python train.py --n_head=3 --positions="rope" --rope_fraction=1.0 --init="normal" --decay_fraction=0.763 --final_lr_fraction=0.05 --steps=3690 --dataset="wikipedia_en"
Each number is 500 + 50 x the weight over its row's rms, rounded and kept within 0 to 999. Layers, rows and columns count from 0. Numbers have three digits each. The size before them is the row's rms in percent of the matrix's.

# layer 8 attention output (transposed), 96x96, rms 0.288, rows 3-31,34-63,66-95, columns 48-95
115:518492531597455600530483489414450475500633565537454421512382474536490480477578472539463476523424532466556506461509465478556527507459391502446501
116:617535489481465506546581466409445490425488524535476517454585444493568551488603539503543441496461464443481516516501518537452532498526392491483560
099:574492445594498516567585484560557442514599581431428450501554524537501596564445576467533477505508528500516478486464461430548574548568398581540522
114:520518511524499499414438425569452501469487545518483480426513405474481442492453510535567504574511481434522486507445579414428527511539504570538459
090:533511462477471450519407477574429562427545471540468366457535600549505452547519539564560458523497585503365516482409515461488484447466448513537560
101:520491539464492584498479441555508469584615492434465550597513565449473402401550476547488497450430503526477432537559432477502487452392412515449531
107:497519601515492475416477440479537508455504523522515472471404509577426516470463532450480471521574452510495531504429564458395551444529537542504446
099:475453577512488323536545465519524497459427514509446465565547498477536546465521545480489481425556513489425507469421562453422427533437472523533518
124:577474511480575578476456589486396472535583600513483536508518446429508567574473522472438415505468489562504503472454437540531485485454521586554526
097:561505433549537526456476483506510509487557559524500437501507494547498474544509469472378521472517570534490467434412396507463511474489379431493446
094:506467516513452436533433509402478578442517483452500585453442562635511575430583448481602476505429544472485439495500496545519445583553416546511563
120:460495511530536566503425575532483520535550475586464456617494510554537469471492441489481519600551509511577491453423433582504402564486515577497420
100:559549470500518436514480514552504513516539457487547490339411530528564479508526554527549515522396447513519510478598480522616608449478528453434499
107:559483512419480472495426457525492471462525519487464506558539439535438489487553539427475485465435436426461494542518497476499498465489416490520448
117:558483574489591497477419517497485500466479494525514523440560520396531528475434457555483489517481469473497548467344560511514529455473434504498568
106:625494404529423512571439476535545470515509473499518361480536464481517507442466532474523572500544504511440479413466506488547490555444463477465433
099:465534454525563595469461600521439531540477440493532593487408594514449497481453457533421464496510567531492441585491453507526493493483552525469527
107:553505459512509603563591378514487541534437542451443543530459467518440489462463558467489533505552484502573516488460600501401470515490494546451433
106:503491496504515565495578439573445597482442484438428458428507442528542540407478530482529528612427577480599462500536404405492554476541453499577446
123:511483519494509496474468569554449519478412523410532564414488579419435519555493458463466494509628488529417485489549602485427525477583619463467452
121:555499452454499568540480495572446531549504469604524482537530568487476484478596525541490544521574506436483445461535521538461434476495530495526450
100:480513558470501522513465486471433487519440555502508533450522570516484592436572463455511492550475474510435427546543489585482538472448525461420585
121:464469520484417583567456459504452488415410454564500469475417564487444533518534419515547466518464528483361590430475537529519486464494505473392498
117:658465467489493553580567440516582498451441508467456442407456522537435464565533583556425447538530468571448509586497539421517509556529515480598496
116:462508498566518435435532511516582462462537429527458534421452487505442509550461432548520543531466515545557496595506540527588609479487451558504470
090:519484500505543445547469519521419599480383512442568498323491539507549502523524515537521391549499454473511424512500473496408589534533533465445531
109:505522542454495525530497477425495462502573541533460456508604492514448492542558581467538503469448436455518593550507619569408536596504382508502453
109:564514559543485575594528353503529447535467570509493490421502529535554492474488549497467500370511429494562516437483414521502502394575457524488532
113:536460612490564454544542526423531429460388510540443550420569542459544606503493435425449471430491470555515545480463454559494587480516491516502477
100:449541459456380446479465498515573590500483433462443517552598476520458535486487432568473515520391540517558501588594553572501458556447431588551522
108:565517551510530463531550615380571469421498444606426482484465602532516435516447402517534454496548423543563518444465485509410488514485513488582404
083:409451465545547513471561521547551456486610564473588417406501423563490465501484536500545479539601442503556466519496508426530453543559539579426508
109:470429463494570561404503506564504522627464573502469471464571402499514538445486508467417395464507499561557470522510456605497469474426578513473434
089:610548565510445380440532487437553536569509501502534494449423479509578472500557500534545568503524458452524491531537484469466564455571570427529492
098:563519562462451489528484557538553521463518546508491452512417474503574515479502468409452542533717456556448468500495472482467484502498553521567435
100:530518485521509541518499557507520499528548534585603473475498502530486460467538509526467520461490537574648498570562456560487577546530501525491411
111:547479465486539536445474529400524434545483529631526539409489488535460509535496555490475443466513478428485453540406502500525429571611383488527482
112:458523567567524453476411522550458493446536457485498456512565497482575495491464502523608488571569453470487504502551466528478546477477560526459467
097:511578505493495501515510557466571583535387504516469492561500450547505556543486477456518537503464466413457439501542605546466535499518416470468383
105:459547417502423490575429467536492495492506498489534479405456405453468532447450592465446532473496469535419479536388549470591562485504441476399557
094:450442443460546438412488463509494490529459451402537490495474516456540515520508543476494444493561488529424593496435496528566456454484499541430569
097:421594470461508475486471414544504459532613535510459419448479490591492511485506524429461503601452533514451529525629463474516567529493486342552419
106:440480502452471395408536618423525412466549414526517499493580563490466427508486462484480519523520492592514573527560583461570492509481497477454472
094:540532469425486478470474488542496524491522551498469482497485530525359528491560573596524501474552533482476483496625472530441442435491520455621557
087:477501537455475508510516428511491574453504535380498459441481570539468549464534509498502464454392554437521611470475380482523468516420510430463394
104:550511455545522540509543420545577508482467532451481516459524513491522434485484545587550468502441564428576445574428436540549590540438519459483521
099:539437468541535437500562540445540463551490440450540524576512579476525560543571568507566551490545434520472499565479566599487450454523544491492513
095:523523539411529423499487490495537501530429481442443526537492546539519507493452473528536548560551504466438509453555470431484426509577589454586484
108:502434539502485433472430467534466459547419466534509567490536512459483516530443408480593442525506499428520473471533541509485476423502472529382513
086:403531461476534487509486513476502472413580562539550383425477512484530560441530480466373409476520423525534485436457413451465517374500519536521463
094:446492522453474466460439518478504555563583530486501419499574489494442544559440443468555515597408478463470568481513478563517563443448481530537518
102:437421473542417577551567501513523491469526487551457390557457481533468411508476497509526551554610515572488502479540541490448464556464621569516517
094:440560453468519531489540460475441530495552404522562559620458558494520574411515525508519481569545547404563405511500436534477445454524455438474499
085:419497460517547471419510434536485533502557496541471551431505395501518531470594579478551549437477501480428403576550443528478541440452491451452572
093:491491529510440478551543543551425581484460581549567512539454465430584537561526462441491450562592463492531384446548522549409513537454428568457505
097:479525575546572568516397508529491518550397489559455625518465525449481612487484473464492498527575494529485477500494549404571572484585462524525554
106:490493540444471494457451452467522538402456432451488603560420501484486547410558401503546485467467490499515514562504571475484514501502568480439493
115:564509457523495501511565463582428546467455474500624505410515498507487585507513548460491504466533467396483408525602529474506525518538525467504579
093:576461550530496577526501441521527442539538573517366464525460553563447458494522503472516491522529560463456458601502389524471473532489522458527546
102:458493510571481511474513506504532420503545412516558520421435540490429529502506538484566522495575501475424631482453500496399547626473539485503546
090:423535518457503426450491474516510492563425484501566544455439435526454397483474518490452578502501588517528414489522462529493416531494552397525482
077:484564473521580562516536498459442540490495533469471583411511560547582481601479451562540543469461357543548541425549528594474561522501494454486498
090:479549448438492491580410520527446565462517459528584569524438478421606444511441466530406527538491507567460504449411497431483481533530410478606477
109:465514476379513430522511487479498494441636475526511536465518531445478531534470464475497442474442463481505595487439501573425392464478342463467560
105:507486513539522537455509460452540508510545505482385523517504574417415627455584492535492429537452516503504475570571470582488489507465541568555512
092:570434483465495445539542459536531444409527542549482475473648488448544549552454486416391528494518491447463475480453499509483482504463512528476472
096:538535474490495575550446505564506494532431597439455585552424526483520433513463604505592534436514474492530521491526378464496582581440541510561528
093:461517454436567530521474510433520536497474484516544460467446425500424490508491441513472611534451587566528432504505609472500448562504364458499478
094:485560460460498509474533568442495517422568511484516426491541574399509472426506419523548527517566417484563503581567444501445521545494502504463468
097:365454544533463445460553457549529603501457466442524491503524617499453495489405521492453510481533433498433492535621498467442538494428504412497532
107:615482490493509455551557481516463487515425464444444400511532464522459527505432395433517483499463495457424538480454519526437481435481520592524469
091:518431521534491460397496560530450541543475501469531594481523459500452547491450457543627545545583430489601532483430582430432531533483375478575476
086:523475458562545474511476484496536488385597589569509597471519503459651541415526468527398508499502518483473500578503521446452524454514482437415459
105:444471408570540548439512528414492446562452423559569565539463472523558476467439483603409524590495559514504502523429490504454444568548518486543491
079:443495402575454484539525493453477470421506523521580577550569466444607561431508569592560454481479517464485477531515518441490523543587383549469443
093:469493606540527437524547550496494476602488511527484486496467533576530489559590490521600525477416516437550484410543497492512462410409522496450478
089:481526521574408509487540501453450589545581434480586426500461392563480559525462480478542453502502586439581462429461520543460499564474447466556464
090:463503460598496481474464533555470498424524484485518501456579560424513482580440493425495534472453401473491505502442508504445604459530555474522564
097:535454493446516504577476564524500436627457544552478541563516511517489462552534463478414454455507545493492414513452520494465482542472546535599420
082:422546480578526463463534393482537512480441439486508496416492475574454458504523479509521614540518635517484485488516511489408486591475491460465488
089:422429461552459538539542544477538461425527511555567549456482523526493533475543402501473456495560539453466510567470554530507540503605439531442442
085:519464480422517548479549571544495502556513530515580541593492457481490400492426449553469485511429503408623440477558523526530428467551482467609509
088:535564479562586591490452506565632480435465558441519457553485459531554452529500518481472580473588514584440517518526437515471432475532454533482537
105:468530556431479523504522445482500426456576478521520458492587491477430577443477536503547492500457383379588550509485586495454531536488524489515570
084:488456452501474471474473548516483350428430488504449479505473556511557523468489557417516468484524522536480440470428425418491567392532566466439483
095:514444517423509490485447519573593457558606477498506474482578492482511453532523474542374535556527529461442590450480544518529391478497539507555480
078:526469501518521432449515484475490544511489519500481455509447600531515515441454531569505507543550535449416380416393367479601451545549515498529559
082:438528452536464449445499595447495561490603515538539494591541444498469544423548476509536482506547567501500485467395454560500509554475540439518504
086:458555462474487437546429548473440517436474413506515446496422473470470452431389586438453487510460524567497498422546466462488466427473606421463463
# layer 8 attention value, 32x96, rms 0.146, rows 3-31, columns 48-95
113:495404465498476524470477521446581477520513529469474567532541537472562555521542444501468522475510496520568479418515495585492503435507455483575347
097:521551586563480540580505534571505605526552423586515516497552479446540511473566537425455478453472578557503430505520513503458452517464425570537463
096:533463523510562509445553486480548425475493579438556469490513438419466529506414445448499563423464512491490508473508480387539473534454465436518517
105:529499483527495448512485532453544565535483478547488428432458481549615575439533520608449597439487481456548490475511519506491440515474449463460533
096:467539496386515445573537640539593472521468374486515479509575508450528477542477468428495475556551432487520465517482508565487504427525445474444507
094:449601442532500462486465455476523413549462539530539463502474629425538535530485469497545510560461323470543484517455434596535506447416516443549571
100:390568507462532464427594459437395595510524516516461466405459566575450504500502449541492539503464553475478512524498527476500541442483429515563468
097:540454603522457435515480575512473501459564558539431445447618458475541484390465509407480536454534476449501486504449497426515527527522544445455551
101:540454547568543470436506461579535441472494478446480481480550371471535552580526492524542451555509559459518389490454568447527514497467537464541525
108:394563432464516480519538545492534417510547538467554398446481395496452539504570435497589486565490558435493602463434559459551496459529472577536524
090:428500504519440540531464478512519503511461490451520441530540417484489400471572521499444560410592460462593467469531471476475542432573534458515461
103:428512485507407499439504531509465478390524571495533521489499477521616535459480493438456576477480509523478504474509536516527454536460427506460502
097:472469497450466566515446468532551528542513489544508466429578572524463481458405544588492514648462543535539498441553518543433497565464533489485438
098:471441514420463553434602508501515457508481485555484447547499569492540570526535532507499538457463490488434505442560445448462512440466466409403517
100:406517535539423510476488560612474489465521533565618581598528418471505526519548495524452501438455487513486363392472561395434545524532525465479493
101:562574442527467514554433475498435430424565496594584450529526451557468516443499496553501409482527473527567459509476469563556579553563514491499466
098:506463422550537525472502510443552469426575477461480503465468428472493517565469478572522519515459436499469603494523522491542567573474600564524566
099:541465486417525501572598525486443472538476591539503448502418480541512497451499489577447412423453555517605505419489490533628509484427509593425506
089:593441525426433636497568475485513510566536540479536522581441468559523558460564581499510615529435509490456568554468583539406521517543504464487500
103:564525520515477408533432512510420548462467463511478499547415525509440546447506594551491421468547438487432495537529444447598530451485483593523466
099:572470452467480446565525567446501365462579548471501531460463548440521472502491475565507457501466438468485510448487524509561399577500509454519528
095:506468449484511463535472406518456433526542445526444576540434587517541478561542476424474423511570547504510606529529404528532530536450447561466415
108:502513495521393468589499559457526426486463505566471562537440451376549523514516528475475509522508620501351470409471563494499507465512525491510628
101:450464493585508591519592571501474484591486473549601457505493534489455547395504483508441536554543478483519529603506553489564480427495495515493508
099:513532611518614443516572481528548529561460477435528534413567481572497457591431474591523595512517470547433450532506483490509547455520480495495446
102:608456556499441479479576541514529450477503573452500530442506485518601474504486453492407480526469536542525484504552501578416514416472495533542500
099:500595613557517531564385385442531509482501454507545503474580480455560505530569520494540560449500459467489444466534598539507459379485547478506470
111:410508506496503568586518603461387502559501488508484509467435444543497497435500469381505520441474496460484412512571484524618523559547507561493593
098:502454510520491460483510396495493474585481584583432491599513512530550457523538493514468477398548426477497455474504528508459621489490461509425580
# layer 8 MLP gate, 256x96, rms 0.284, rows 0-54, columns 48-95
094:552569474395440480570494582564480510496453559460475542448519584464489535442481435513509450519438504535507566466559464499547535617493530468473494
090:538573532496481508564500484493411402441482484508445497578528497522478431497611462485522470362501490494462502528447524508454477472507398487454379
093:500465502528459482394534547517481460480476477565500465565431450527543434473433520536515495609479412488403583534488458522551401540456504537515520
093:464505473535490412537476553531457494452537401540576464515503408457476603492477423526444569557485460582529526509562554512461423482577546529530443
112:367481394496495497585557469402448463490460459547522518572528477587513448540515550465499529452478466491489525530551443463585553539478570444525517
094:584535529526469591600443550407525480545542481590524461521560463425528481465429400457472450457463483472508521565487561594516440516465477494474444
103:461522479430463491478427496533430505517515401470537519436537548500566474465592536523530441559477573567484461578490557538403552535467552480432476
103:463540520437461409385522582506495523473515610507474497429463430510507508494475593561441470514462507482509502482509539504441578533562441645452495
092:534535504515446487486541563529434455537512477500503517572443514494486574413480418474431469520390527508572481489592490423503580524578446525471479
097:451531530546497456395527536502537491463500411502487592493546479580525540543448428478568565543566420421490554562543455471455418494577458479495454
101:487552441407465568551570544453584574544481489569452455513562431504492492541541538517547449511478527449459547444524438515592598501623461459497539
104:488505551497433471535522501502534511446487592510557463555461513438478409517428503501437479490465528529573433483591465539503544528481528550461517
099:487484539548498434562460490494503538491504506437600467475423493458427580444529511519454514457515535569491549522501571451419488479589578417445550
104:466510487524446458500503523500598580425583488579519580447518428507542542521447535419445490503459473544411543564532506542487519487519524526574484
110:521535498546507520456558526556478492501498496533558506592596451472452511439471439559544482427523426484526488517561465445528544557632612517422534
105:509629554506480485589445492497469573483508455456480488357477460574475537491597570481500523442499562516426547620523500543466534545530505512476527
095:507433529419477510571509512537479523421562462473507450507548494563536516519413489546429477503418478473387544465462591465610472509517559446517502
106:499559456555418520527490510416629527441511610461481467521449509502567487497534551523526507658434508486536519483528543471469463502520513545467483
098:464472621545512441448544551599446434550565495515461490525487479469494522473567446544581452446513577457426427482446549512500560410555535485451493
110:538508453500522463592426537492509477437489446525557534490449555516587468511519471489503463570443563510538487595505521540490539531553440481425480
092:463494531441531555464422564467600554401582449537387485568560477498393434523464530523459432483559523579452579539525531481467498464477535474524535
108:454553520569483516520522516437557487463528485538498469512490500518482527490458440444495415434424559447576414545506513468532585581580504479478455
109:513495540499493411555564582398512485501449549525580507536505561528434530502509502540562460532568457516527411483461551478525467567586481460577546
094:491548460449453525510512454418435413426393489491547557474537517520376544550511473528473487528581512470487526535540448479553480512550483503579554
100:482500518454483519585431580485452532394441515459415567483535503526531525442448595508472530436424507516477426461503464474556473543497449546440384
097:499598503487475496491459518491606507495567449510607508413469493402512563573495448520471456562515574480470517501498604522510515513570516502510559
102:444567431379463479455439551513549540463505418610519569595453553554593485456412469550489511549471492548448570479504536427515436548465543508530537
101:524523496551504600450461520500439531528513556599503486497656441521517630471496534501433544526433479534547435468527521573525431571485488543571532
110:468455437501501483471529557453415519531505484536639515503450570524543513526524476471464562514540413525508483461541435462506440568427506524482497
093:555576497464539506435563591554403347522537406511444628497476523564501490481517422575571440546538472428494501495632516544510424563453525561496406
099:494370489511485543470506509453504504493532517484507547401476525510497507393461475464425496519497537530580574586536475518498540588526513401437549
097:538535585560535518550397528471481432397491580501457493445505442554463537572481539530457438541482465468611512399512579499508587475564473546522431
094:419486532485491433509431549449571456512523500510532489478550504515558466331539510519588560492572534510513572563531418484558486479502522536515455
109:503540478432534486570504551524478543455479540471476492583540403478600477445505461543560447469426453419540507580572487486496444555531476471478522
090:515570390504508472543537485490520445494508577562517466484596454462627476437500547481499495471561497530521521432523573546513508466539602491443446
106:464560525536541480565484535480559515535506430496494557523392542579502525545492510471403517505515435415483550510534461551486586464478442505421558
101:444523552477443464488553499533532568477495547430498508520545567516503534521512563501483468427534509539388441501640520483458503464525450472473479
106:450470539500494516453544463479529565522394493562452464404506411401460548461432471532498455565510502590511486455607529488449484485539551573528426
087:610622431525460616485421511532418617504557539481511557437589416551596548593576471509418550499503425517520523576462511503439489517587493529491539
106:529562550475451529491472512480463513455520453456570553587521479568517437554501425518483474544551539441545452428480518530467465554467455517524497
109:585522473567437434464459541502467499563618449506442557536521508533555572538532412503513526440511470477539507483503415471441531570505557465520493
110:570531523465409559573497506518390511486490481523516543541423651464441505534453404519531573466393493526525472426606499480495487460501553490514450
116:540519482419477513525577570486551559448508513431490555536522401468488418461519526420561505521503504483503571492502454458476521560520614465497478
094:479543547493453604521517487496584463386487508512510496462492597495472542501517504538495617483502589516479403558557558447344498443516500478486482
090:553465475543562650617562547480491520466548468532570554534401524430494482528455509479461586492537468571496442485546571491393578551491498440545420
096:460521394464537471494594573416507521549526460421505500429527503454547514514532537503616453513504443456477500588523521486433530422434445500622494
102:549506439549566494533378588488422444399567573536536548482538488527537491484498464483493475424481510489575446507502497369553505563589527569404503
090:508523547541539536465492521476497486494486564503515432503517510542501385498437453441579586446432519490525487569558534518507431475490578540550570
098:420570433419477479500517581498490498410482511544532498441482506526509509574530521553445434491514524410463505545511482565576468592540501462597577
084:518530478537538463516447611525446482528527504591504433500547586439425455586457504506475478506464572618567507480517453529541563497578513568384505
107:580530518462442430497510590526513484513487472509412419483394506418536546555498547390532533534513507507541518466541550495612451480563550543518615
089:506411520495523499483472494559519487405466550502554553430515572445589505503478517450536602529504528488577523546560443510561470510500521467466473
096:486504396528492493505487590518551579475496544467463461477476533454561496591451380484476361597460502519529539515495489540536610573491530515474522
094:440537471542549536542435544485541640442491509522481525494515424467562506494408544518463480504460486506436567564519465511517579562490428557513532
094:491494466493513538539384603549471559485527460558545534499527475530483481490545434557518475545351545463527529529491500524563444490523514522520587
# layer 8 MLP up, 256x96, rms 0.267, rows 0-54, columns 48-95
100:533504543436447471513424564464477531478445546550441490556521572516474461426536631586456488576481485586556505461479547541573457584469529487518510
103:537499463472489511427470478500591379544492518508503524548487532500419494514500512518427495473518510556474497508482494433530494464531472421534391
101:571533564552580471500588531458507443473469487517407471481545495523419547485662540488484530485486487596477506453502481508504485532523500502477499
106:450407497525607559464473528465507517470525559490535493507495506523472462486482477475587515586521451474535487526538560422561486475473522516604425
111:475480518405532511504570460545465534466495602665479497520492409512608475533467490462459438531522566487478436540495525443439486440445533520497495
096:601465408497531486439604506534436527599425581412502454448591483406472603520538537514496517454525524552562490463478486524491533467408464475539400
096:532551551517460575546416438482517519368555594441404474466468523487559494514410477517493465441406493452515451519557495560439497447572498431449483
108:493523408491421520610479486482383537458549488459450510566477490523543431469483452528541544535523581512535427531454530463550516557464543431515445
100:441331577488565465467471530466550482526516502563450400420454592497547454555598529528551504456523448508493473526460471493470512551426537455523522
090:418527579429563530473510534501578495480449545492417545579540555460516491501457442517481462504537483561564587490368581518454521458491489473492396
102:428525463536417530429543531529482464444591526538553579487529428576435411450456513446521494493571439448520538375543552426474468501421510466512502
097:574535440526484510599478500472470486429542511439523508367493530383558428464505495508457526431478470470435505500548505464501541457490488462595508
093:532528506504411491517470473416475433480493553525466452558504560523558447605481443460538552493471497350477393551515505505573470436506549512561594
103:579505452445490447457498515409508424478488521383530581512471480407416497571490508427494604563462502458497513539507470385516524493603496519510463
110:504487507458589433500469457478581548564554514534412550497452491448567473527511553402456546547472453572391485505501514551558419532532454515540454
102:551541474557565473487445500630559529474480538485530544523392400517452520584428576448478508476527527451446422575542524531544540497504455508387552
099:544470531538476488460535516445502615464557473437514524452480466531489564376519545468501372466501461482437465548496500526464541555568534462473549
099:507498538572575459518597527473545455484539466509559447512423504495503548432403589512493486477504450509471521391490529509464509513554433504457552
101:454521463504511540486528510442514531595523580546459514498512467578472450488519509405514465456571544444518488465499635578574487483507515534513553
117:452515498439551503449520475444463586402530474568518525419500495558483321502461464471507471549568520522509487612538557540530520527490448514476488
098:480502517466509432489607431504590476580444488588541424553461464477509502561434494437485520435457455446574409461412445483461446546512527509659492
102:481484449468531363511461510604559431412484511465472562501535552487463485422506456475482439576549550512442502556508462487438510482492535411481580
106:504573496420378522430491516467498614523415452539535517492450485482539543560500465446512525514495445485512486499476597510467485526470469492477532
101:617475515542431432433531455497547504539506541565529541574447518508435490511510460484405536528540507508410471510524514484529433517500494573508440
096:571457474517474468495558542588401555432550564451411548478400533566527531526524535466536536410500378531476542513486585451540514512501494468478411
095:524539452596507514528502492501487495541478597397431394437527555552555555486505444512461523514480536502464527455555530506491456444550497487506479
102:524541558390466502544417536521570546508451447543450560466530468535481601498463512439474560510599526520440503555473562505489433483431529525532491
092:524456526587455502515377508546518472518442519533452605526493441456527428588495529586511586496506563541575502416516509570453520560494550547566540
102:461511429512509522511485471511429429485383493524426526565485506550529592556509486552498450490520472473559463512543605592474496515392555606471450
104:597456572452490483494499544475505383516461520467545491521537541388485475484581462564469586497581517458496576448469495494590514495503569472579505
098:533405578492474471522586488571575546411570426518438523513424466564503546536463445455443552539473410501483554598415604535453423493513531491476461
092:510545492543520440610527493511557432493425484563503568490490487510438429493492406487591532495483504397487504555490493554516486629526519527502510
091:582446472447545457469441416503561551445491482476456440522464568471560497441520485469459484400456465462421464496520492398470538464564472581513487
093:570629486542568493516494471523497467445474411464503546491471425380476506500574481485557463454527462444486531433542490583490499624521391469498465
099:520544518464493445475497429515460505442509472573542580483515511499423465608530547557538580519498455417488555572547503490593447476543375405387538
092:397462454501558501545531504474405494534465553471547525479441469518473490510424522436521541491499528433522503469500578443507426614486484463485492
097:461552523598521595423402549453484486488516489436558474576509471529514448565464428457509505555489505506431446462538524432380513572575582532482528
103:462544504540512469473501495537475448519512520447498521371431547570572481327622586494479433517489542516489442486446509550494543495474511474484501
096:462560477450420507486560451494549503558472496477547495502541426478531509534502438522566497474540503523442522451579513532543511546673507458458499
109:639465481494607495519510505585404541513508422493523488637416627508494425470585442546563467440498477465425563554514557476480505496453476472592478
103:507471445343490441462473521541541499460431495535475509497515484363541503476440439481439476487509495422533505523526407548452511565434485501564523
106:492494541477385483567436535486402525499540493493558487475553480481493580561440479554522502463402491552509543474538343505443453529512482532638424
110:481545492480465494406560544495465540573523390467519535440568466506503534465553380439569458550494512550514547467569466514532559524510549344496564
097:589493505518447464535508481480418473500542530507417544527518506533547472446489544593561553480582485384527564487438471440439397432436452462474472
092:452524471413455526452543443446497452531532502526546487453473511475583462519494507495529592550467609457464491562516505494520442416518447458522607
099:583427523500511500528445490410484462513462408397569439499497414522525524430485553433552562530508443510634516523554513470487559534514424473441431
106:492499645525576468517520481507472556458543418492526505474557512505450535491558528520531547598456459462478463475448601514480477482523484479506452
105:517546515555566572595514429428428547570502548571462521467511418456497574473566487497453471640520559505505498558487409385510555418547469496563528
100:562567405502511547541536521549520521506541548491440488610471558458552464448459543600544518540396464457522492477484511524476497532509531515500487
088:478559478526458485448529559459460498467511465520560525418455521475492473502523451473515471536347496570533552452438445580439476496460571440477512
110:522587559548499567497594442572428551477451521492570544596600553597414421516563483513578459510524472526487494441433600527557473516505494462494455
077:561472538572496523489379463425481566510539459524458569494518491446460543495543482502467499528557561411500503503463518440488515482523512623530453
092:575547593492440485519474572505562512516471510497463461525450580452531505495500591464527421516590467519480544544418419471524477449479422586411495
093:370422579344542525501469535520471486409454598508534517508528510564555512490494540447465462543501466553486471413453564569521484508511477403479562
096:470497553439595532514534459560577524560498469382604560543552426547438522430527541528484614477594513463505511550478485511520509522499577430492489
# layer 8 MLP down (transposed), 256x96, rms 0.26, rows 0-53, columns 48-95
106:514477530475542535464420574476572561557518509457462476536621469467494467519470526484500577512338585519566395550445492472487585498445569555505468
094:442481515538487384520632434577443534523452509608517485434554477474511524532492589437472462502471542416512511472522567499416433501497554432468468
091:490497547445537431498448588496426439474491410529488472587475594435462461541566411533531401535382465455446461425611442467477536434494565435508437
105:489526499467559495479403473521566511488477375435531522479536476475418445441446485514608550573496452513408549561534494459550406508539482480528512
112:583500555452445466512498559510498509432546462433508474505583556462453495350488457469459539530575486497506438591496521471562565588557524405503449
097:389562480520490422528524512476473414441465578484443631469557456546449517546549533517496503543357474535522520445389481554585511471544390566519514
101:532420529510523453630519565463588469518405420466518474570445612478533442558440466548427472543509458503456415485491524594554447523590433514515466
100:469489520474480555555536490409570454543497438571463501445443461501573442454420457510537589506436488589563496512487580472540428496506493345478458
097:557551548530432553570532553387544504446564450458432513603499562505464609447462544485466476463629469443557505510436586551539520587494535485466485
096:496491471462436476513554443506440491566502489481422534534445502508526468486600518484463495514518537528478404597636441480558524533509449438505531
100:486525553505512462440413571551434418501504413333536527508512541492419456519538537540490559513545579485479512469395538546520462514546522511477483
097:541467407565513500540484471656491478442535449460428478557537510497500545496551468527465504529551583513496553484389475425550516494537516584541518
102:560497481434463556485429497404526483499544442601492496473478480534622469545460553467537466630579526476489470496523584524484529485555413482502527
111:416492464492522517498536564485507541517534447558606462450472459523571530451485559503444479494500526559480460548529609431538556501535505461539567
105:430486478506556466464495529526502519462477492356463544495503510534489515498556467514561475527469462410552574474467575431512524553484553570512526
114:547521535558460541441516525454555482459448442473485430557563490473550492402545506525498524528477586529485506578527532456475528446546647519476403
087:523543481509455422467446570522494559498338474533541548525465589413469536563489365549493583479512513609468461529382512542561523433463433510523535
106:471542527572472578499551535466415503394473453486492502469510469524501550507552395446548516580502639439510543490529520523577628514493504554462596
099:505525484534459565475555502463358554439458493421538494397459491488529428546578513596531549567446504562468516409618568475554496490431512498492406
105:544559603561514507446567555474585416411609560602479422559521477497591542433488482497482542539599568510541542495487492552524505516427450501573540
102:459451457494526603556446463573480536524487465372472530550533500387544560465537467565502533490475554562474527501544529398430465485504560547520516
102:489414506484485385484508418533541367433442461460484502454509457556500384467483499481562454484571548458520507455494471457469543550534488478478484
108:472503426550459495481435516514492588496465474498511475527598646547501485541520439471502509418532500492533473477498481518410582487518453494481545
103:522496463416475560462456490481490517512537568572487453467499412442534484510506532441408463464540522576466526600521504519411484533547505516473469
097:473559460532533487493444539424352588522524411503500568586496452457493493494431502476468558517505542543550504494454444446473526513433443575482477
098:458491534531441501490561429483488482432524479601579586452524376520455513531585517506459527543506519509463433424557542437460481523521510532556471
101:416478470523491457450559517532633511513561526512464491526574518461424444550440421447519441550588609562558503607507485485464562556502599534466503
100:507498465518515557498566521529486540539543457559503589466490459443566483544476424495426534478456471520562470555644457502495474470525502474540557
099:413483502455393413499539526410578436451469510424436474499451549505553524490398401512525486575538469526477513534513431565519438510546432478464596
111:552484495481499618449559543483556504496498572527508533538405459449528563497547476458472563512626526491472554462509493505556497479425432510493550
107:564474443448513484474558508395509536517520538547511448511501491456465538462450511519548494493658562470413523538617497532391531464533374540545486
094:521507478529509553584524458508506545490482455455397464581487455522511581560446462454543482489347499523482564496483498459493546419484403490453420
102:569499533496515588543610446482511488473459537514502551466500525615506538623487478418506482501480537609459476504503574493448451570431548483481571
097:403437471503428423532533554477486548532554552424414575422501524524407461428440497520510504481557506505514489488512498529543402534458528604541452
101:465546559480508524603551514438542532542476635497545473483514512399473494545549526454495482513440433485476437567368447455520550511523527508469492
098:445533443456417564498443507502460499485487536501413432489541517497416481425493479518480489517429487541586526505352501600556485481558344535501475
103:612431491472542501526501501549556506473541574470471565422587543545556469478506590534458568457429506498506473538509469587494494474471627513505467
106:563501522447478569514514442479519511563489521473510540579543536450534613471518467541542467480410536493464517595362547524522495553573576530552454
092:592471454456478590554519521454406596510486610376552597432523470452545468527606492495489480525421485464486525550413516464551536496498540542485582
095:494547538560497458549531418498413452517490441452507545478547480559476466531489571491420491506344489458487593524474548517449450422479543514529535
099:506555464533479389454492475545445476464430467515574492473422437431596450439508460479524561472542455502456463472451444581552481429518488571547613
113:550488488484500526474431530442363484526420527507499479503506548523514597526521521615480439599570494544515496520609561555489454526510528558480492
120:544517462450535456590533549443475570540496521430661502528439490508433536498565531432507471568553495502417506475569527486557474533512515520539452
095:498513555500488487444468540462492485434467543517504577520497386534568549499399412431469483482474479348513517442535473593453412453469502504464586
095:522528560474395479496522570530494536562481516507442507445506543529471526585504436498528469513486408507515503456532619541545527470430637525538508
098:447508479477473499554538509500476518594512505539646576491497594571517518510491500458534465453475335438483526525576519467540536546539381477510467
098:451547509465481518469437550513487492477520475479564549546529444485488563547549493468527578493412486542508532483539575535487499419460473453466626
094:497561578550465524493484563442480460541492572463507487608498519502536571494514454395557531442408492533479466511439458490568560488462439512517528
101:544493420459485480525511445606491526444543482502494432517431500532487480572509503534452573540574514408461455532450426537562553560467406448590595
095:444466557487573467544481533447488535564512463478473535518519501515565532457448514513566538452548477478480502525337551433452494545460355517448487
108:425445448481441447499502538546502451562511457430536421476381362483496502484552489452591449495544493507540535469496585430518484416498506542562434
092:540427513560498556528551527461498504483533525475425445547489455466516485587588489490512384493394442475467440547499478492496488480572565578548539
091:424471517527543529553475574547495501532537497528550578475438465455573483497573431529492601395535424574462579353403558503521543500522543563500540
097:468446406592511504481508450522524441551493476495448502528496577543493474448540485475587533575407431535548547417543445457549582464540430472425437